config = dict(
    head_dim=64,
    norm_place='pre',
    rope_base=10000.0,
    qk_norm=False,
    attn_scale=0.125,
    init='uniform',
    init_std_o=0.0,
    init_std_up=0.0706,
    lr=0.00174,
    batch_tokens=16384,
    train_tokens=187900000,
)
Each number is 128 + 24 x the weight over the matrix's rms, rounded and kept within 0 to 255. Layers, rows and columns count from 0.

# layer 2 MLP up, 512x128, rms 0.131, rows 43-55, columns 0-127
[[114 110 130 129 115 113 130 182 144 167 107 126 134  86 137  90 102 115 116 115 131 127 153  96 121 143 111 138 123 109 130 164 119 161 115 140 104 155 101 116 112 156 136 103 112  86 148 137 160 140 127 136 156 159 102 126  92 120 132 145 134 110 142 130 125 108 159 115 152 176 121 122 120 118 130 142 144 107 125  89 126 116 120 136 122 142 156 120 137 143  82 131 132 128 136 132 141 118 177 132 107 105 167 101  97 138 129 117 147 127 121 169 126 107 107 114 121 111 141 130 150 124 129 128 136 112 160 146]
 [106 136 181 137 153 108 113 120 155 128  81  80 145 119 157 110 105 124  96 103 130 132 130 151 124 175 167 121 113 162 154 146 136 118 111 147 115 120 132 126 114 130 147  83 190 136 161 105 138 113 139 125 137 135 147 143  90 122 131 147 125 137 132  73 169 103  90 132 113 128 101 144 152 136 134 124 200 103 124 133 142 143 122 174 126 145 139 131 132 117 120 133 131 160 153 126 122 117 136 123  86 133 111 129 107 104 116 155 131 149 107 156  88 129  78  79 155  95 148 101 127 160 148 108 151 108  87 145]
 [130 152 162 135 137 127 129 127 142 106 113  92 136 126 151 124 153 130 118  87 151 152 111 139 136 152 147 126 135 158 168 128 140 119 134 142 111 123 129 126 101 127 152  89 159 135 144 102 127  78 123 120 191 130 124 110 103 136 132 127 140 126 134  77 153 119  98 116 113 144 103 116 118 138 133 145 163  88 121 137 129 113 106 142 126 150 157 127 136 108 137 120 122 151 143 138 113 115 147 131  96 137 124  99 115  99 121 142 120 141 121 140  93 130  87  95 145 107 131 114 119 159 162 104 137  88  99 152]
 [108 142 164 119 119 126 164 131 122 116  92  99 133 119 155 126 145 154 113  71 142 144 119 151 115 169 144 134 150 159 171 140 153 113 129 141  85 118 130 124 103 113 151  88 169 125 149  88 126  92 134 136 175 110 132 115  94 126 135 134 131 135 154  82 145 127  96 108 116 137  85 108 124 133 127 162 172  80 126 133 115 143 127 140 132 166 155 137 148 125 138 110 133 137 152 141 123 119 149 131  98 138 118 113 119 107 131 137 127 162 119 154 106 128  88  92 136 109 153  99 131 164 138 102 141  83  84 128]
 [135 142 163 139 139 129 141 121 145 101 107 108 142 119 157 141 122 136 102  72 154 155 120 140 135 152 148 134 145 168 158 138 162 120 128 141  94 115 143 135 110 120 148  81 154 126 150 115 124  90 140 131 192 127 130 111 120 147 139 133 152 133 142  67 153 123 105 115 101 151  99 121 113 125 125 147 167  85 127 147 120 120 116 149 117 147 155 134 125 114 129 111 121 148 149 127 116 111 131 127  87 142 108 114 109 110 116 147 120 163 119 131 106 117  90 107 158 113 148 108 126 165 165 102 120  79 101 140]
 [127 158 165 141 124 125 150 123 146 121  87  91 137 125 157 131 127 122 111  81 154 154 133 141 126 160 134 121 137 166 168 127 163 112 130 133  96 107 141 136 110 102 148  68 164 147 157 102 113  81 133 148 172 108 152 115  97 145 135 150 124 130 143  68 147 122 111 131 109 130  97 127  94 149 134 153 164  98 113 141 129 127 118 142 143 159 144 112 155 116 137 119 139 138 155 131 115 107 139 124  76 132 132 116 109 105 104 125 119 167 126 140 101 120  82  80 131 111 142 112 133 171 141 110 122  87  94 150]
 [108 145 172 120 138 134 152 129 142 124  90 104 146 127 172 130 125 152 110  80 138 147  99 142 115 175 139 134 143 147 167 137 141 120 122 135  72 112 129 123 117 116 135  73 154 134 156 115 113 100 135 143 167 125 133 118  96 141 131 146 119 114 146  58 143 125  96 120 114 141  81 113 113 129 144 145 177  76 112 142 106 152 107 144 123 178 154 149 152 119 140 116 122 140 154 140 108 121 133 128  98 140 112 125 115  99 131 141 118 162 117 146 111 129  92  85 144 117 137  98 116 171 164 107 127  89 103 135]
 [ 97 131 189 139 138 128 133 134 147 111  77 103 133 131 173 105 130 105 111  85 166 147  97 140 129 162 164 137 124 140 168 124 146 139  93 149 117 130 140 110 107 114 166  79 187 129 157  91 139 118 127 118 161 133 138 126 117 136 136 142 124 140 144  49 171 104  89 106 120 118  93 143 145 141 135 137 192 107 144 117 138 115 106 154 131 154 129 144 127 132 121 132 145 139 159 136 144 120 149 146 119 125 136 131  98 116 121 147  99 170 121 159  48 114  91  64 132 104 156  94 118 160 122 109 135  99  91 133]
 [150 135 160 128 111 110 108 105 175 144  85  88 162 157 155 163 123 150 153 119 166 126 137 128 102 133 107 170 100 144 140 139 110 134  79 149 121 137 129 104 101 111 126 125 131 137 147  80 160 112 163 149 116 109 136 149 117 143 121 137 138 142 101  96 105 132  93  86 123 121  99 179 127 147 176 163 159 135 145 121 147 131 106 110 156 159 104 155 111 121 128 159  89 124 122 158 109  85 103 137 123 131 168  88 134 155 154 149 113 122 114 124  97 147 156 129 162 135 116  76  79 164 125  82 137 104 119 118]
 [113 138 170 147 133 110 129 119 137 100 100 110 125 113 167 132 133 137 102  80 163 144 118 138 117 157 155 136 117 162 189 147 163 121 141 141 107 111 149 140 106 110 152  70 182 139 165 100 121  74 123 145 173 124 142 119 108 124 147 156 113 138 147  52 148 140 101 136  99 138  98 109 116 137 153 146 161  69 129 134 128 121 124 153 116 174 148 139 158 116 129 128 131 126 132 114 115 115 158 137  91 131 122 126 124 113 111 155 136 184 123 131 100 112  90  85 133 128 148  94 142 159 140 129 138  98  69 142]
 [128 137 144 141 121 131 101 116 148 117 107 142 132 124 136 120 142 106 103  99 137 122 133 121 155 154 145 121 136 119 137 109 122  96 144 157 121 121 165 158  83 123 143  89 201 151 165  90 133 102  96 118 135 154 138 112  85 134 125 138 154 164 115 127 204  90  74 132 119 158 134 153 151  96 145 164 149  86 154 116 104 133  92 179 124 146 135 146 140 132 121 142 136 169 108 110 110 117 143 111 122 113 148  95 112 118  99 136 126 154  77 125 101 134  93  64 120 115 137 129 146 132 158 120 114 104  81 113]
 [132 168 183 152 129 134 147 114 148 113  73 109 148 119 167 108 104 119  96  94 184 161 112 170 126 153 165 112 143 140 167 148 166 132 112 138 115 109 133 128 110 132 155  59 174 146 169 117 124  62 130 132 190 131 124 126 110 121 134 133 140 126 129  61 171  97 118 118 115 128  95 133 120  96 139 144 171  95 124 126 131 131 110 150 117 154 162 133 151 145 100 111 122 150 139 137 132 104 153 123  93 137 118 123 103 117 121 139 122 157 111 122  95 107  84  59 153 106 146 106 139 165 125 114 133  92  91 131]
 [117 140 162 159 131 149 135 132 138  81  96 111 156 117 181 133 142 124 102  61 152 134 119 147  87 157 134 116 159 137 174 133 172 111 109 151  75 121 151 135 111 133 130  64 164 133 157  89 104 100 128 141 186 140 132 125 135 136 140 135 143 143 130  58 160 137  88 106 110 148 102 111 126 125 127 142 180  86 122 134 122 131 108 155 114 146 152 116 136 134 156 133 130 136 169 118 110 105 133 133 109 122 111 130 124 114 110 126 109 156 128 122  90 130  85  81 138 120 154 121 134 172 146 125 131  85  94 123]]
# layer 2 MLP down (transposed), 512x128, rms 0.0719, rows 43-54, columns 0-127
[[139 147 120 134 132 132 133  87 128  88 144 117 109 141 125 150 133 154 128 109 108  99 110 162 131 118 136 107 140 145 124  84 124 117 137 126 158  97 157 142 144 115 106 157 155 152 103 137 111 122 150 128  97 106 145 135 166 143 130 114 133 143 116 132 134 150 109 144 119 100 147 139 130 129 146 112 115 135 136 149 115 139 125 142 144 120 100 116 141 130 138 128 112 139 113 122 126 126  96 125 150 151 111 141 140 128 131 148 123 127 130  87 138 141 121 134 126 145 128 123 107 106 138 135 100 140  95 127]
 [148 127 165 141 123 136  72  97 105 118 103 107 161 133 104 129  98 126 107  22 107 135 128 133 128 113 141 123 176 148 165 132 173 149 122 142  96 122 131 117 115 134 141  99 171 157 146 129 158 121 125 143 255 121 133 168 110  78 134 163 121 128 139  91 151  96 134 115 133 129 110 142 127 159 121 117 130  20 135 101 112 102 109 110 142 139 157 133 140 139  80 128 104 119 130 148 105 138 124 110  96  96 162 160 103 107 148 141 111 125 114 145 125 175 107 134 155 130 133 156 163 107 153 122 117 123 123 174]
 [137 142 176 134 131 142 119 133 146 115 110 121 140 128 128 118 127 126  93  54 139 129 123 141 132 146 124 132 160 144 166 129 186 116 135 144 121 125 131 132 119 122 140 100 159 121 143 123 123  94 139 137 222 119 117 119 118 124 157 143 125 131 139  63 146 106 105 121 114 124 108 125 120 147 121 145 177  51 113 139 125 126 116 124 122 163 174 139 138 117 113 121 113 113 131 134 104 108 136 113  97 124 136 126 102 108 114 141 122 140 115 120 103 141  94  90 139 137 174 128 130 127 160 117 142 121 108 131]
 [128 135 179 123 122 122 151 111 107 113 114  99 153 144 134 133 143 155 112  72 115 129 123 161 140 148 120 139 172 148 158 138 180 117 119 127 116 125 124 142 120 126 149 113 165 130 127 108 108  95 138 124 221 120 142 136 131 114 154 123 121 140 155  70 141 132 101 104 125 108  80 110 120 136 131 136 152  90 115 119 120 119 141 117 133 159 161 129 159 132 118 122 116 120 122 135 102 119 135  88 120 144 137 115 117  99 117 146 139 144 127 122 115 148 122 118 136  97 131 122 109 120 129 141 145 126  85 128]
 [139 133 154 141 112 142 124 117 141 109 112 133 134 141 129 137 115 136  72  70 130 128 126 139 140 152 105 136 149 148 148 124 177 139 136 124 118 129 131 119 118 121 147  85 153 106 145 138 112 110 145 132 213 135 117 137 130 134 155 129 132 132 145  61 158 119  98 121 127 112  92 114 116 117 123 145 176  69 114 124 128 132 138 128 115 159 159 133 158 117 119 105 111 118 145 117  99 114 142 109  94 131 141 129 106 136 116 133 138 147 131 103 116 142 120  71 147 129 169 133 113 130 149 129 134 115 113 126]
 [137 118 153 121  82 125 133 140 131 133  91 119 146 147 114 145 111 126  98  64 127 101 129 120 155 156  98 146 165 153 191 114 178 134 126 135  99 117 145 132 114 114 157 114 149 132 138 105 112 105 152 127 234 119 120 139 118 145 133 157 112 121 155  92 144 110 112 124 122 114  91 128 134 137 127 145 149  67 115 139 135 137 126 143 159 157 135 127 156 132 112 118 121 119 130 121  85  79 147 105 126 136 172 114 104 107 108 142 140 164 151 123 103 154 116  86 142 135 126 121 137 116 152 132 131  88 122 150]
 [127 131 161 128 116 128 140 116 108 118 111 114 145 143 141 136 127 162 107  54 110 128 124 139 126 139 109 135 149 138 150 128 177 144 119 109  92 116 130 129 128 125 147  89 153 122 152 130 105 113 144 139 254 136 129 143 142 115 149 141 111 156 157  80 133  93 108 127 132 124  94 113 104 143 134 134 161  73 122 123 127 131 135 112 137 170 149 132 172 129 110 123 114 128 116 115 108 117 131 100 130 123 164 148 123  98 119 143 120 138 129 121 130 176 122  94 136 132 135  94 111 117 141 140 128 129 103 110]
 [152 108 135 158 150 142  90 129 121 167  98 105 160 142 107 105 121 107  84  83 118 111 124 142 151  99 129 147 146 125 116 127 209 135 125 159 109 138 142 126 115 182 117  89 166 123 138  84 129 151 109 139 215 123 149 143 112  93 119 133 134 122 124 101 104 111 125 115 127 130 117 134 148 144 137 136 120  26 144  74  99 156  88 137 105 159 171 195  85 143  75 153 114 133 165 198 113 122 164 122 120 101 180  97  81 110 143 132 133 116 115 125 107 136  97 133 141 125 133 131 176 151 123 170 112 106 153 145]
 [172 155  76 108 145 117 126  74 138 110 132 112 130 128 112 138  99 149 158 141 130 146 134 135  80 116  79 137 150 130 125 182 175 111 152 166 100 120 123 131  78 131 176 136 128 156 130 126 163  93 185 182  50 124 109 159 144  84 124 139  92 159  81  98  91 194 108 118 159 128 158 140 109 129 138 153 112 127 104 113 123 167 158 127 126 149 110 164 158  90 116 119 106 127 112 162 115  96 115 120 138 121 175  90 130 140 154 125 125 100 131 117  99  87 132 201 128 131  73  91 129 134 124 122 158  94 144 131]
 [173 115 195 124 105 151 104 130 121 137 122  94 147 138 123 131 134 159  90 105 104 126 174 121 145 140 115 138 131 169 153 104 143  98 135 132 103 144 138 128 122 143 123 106 133 125 130  94  94 131 153 118 158 105 119 146 115 139 151 176 114 112 152 116 174 151 111 121 121 110  81 125 143 130 106 139 142  92 116 134 131 159 166 128 136 161 105 149 137 135 128 115 117 104 131 131 102  94 140  98 105 141 148  90 120 127 108 120 149 154 116 140 119 123 132 109 133 141 136 104 101 123 121 166 139  99 104 143]
 [123 111 126 169 156  90 125 146 128  91  66 131 150 148 115  99 127 105 100 114 136 117 130 168 142 135 141 122 120  98 106 149 106 136 144 143 100 102 176 134 100 101 159  92 175 167 140 157 130  84  97  96 136 104 119 153 108 157 136 120 158 150 117 130 172 124 118  72 110 114 125 143 125 137 165 118 134 109 162 125 128 135  82 168 127 140 152 139 126 126 106 155 132 105 136 135 115 109 157 120 152 137 138 124 120 141 116 134 121 143  84 141  98  91 141  74 107 103 173 132 168 130 179 141 145 119  91 152]
 [122   7  78 106 113  84 156 114  99 170  87 155 156 136 141 123 139  80 143 135 133  57 131  91 133 144  79 184 188 142 112 121 152 146 163 111 127 174 175 113 129 188 197 150 156 100 106 127 129 117 129 127 227 177 103  90  70 119 141 120 170 138 119 121 186 105 144 100 208 143 139 153 160  59 138 138 125  45  91 100 159 195 140 159 133 216 130 127 163 154 110 151 135 152 113 115 112  56 197 131 178 128 179 107  75 133  67 159 141 168 152 115 114 157 120  71 128  75 136 102 124 112 114 119 108  67 104 151]]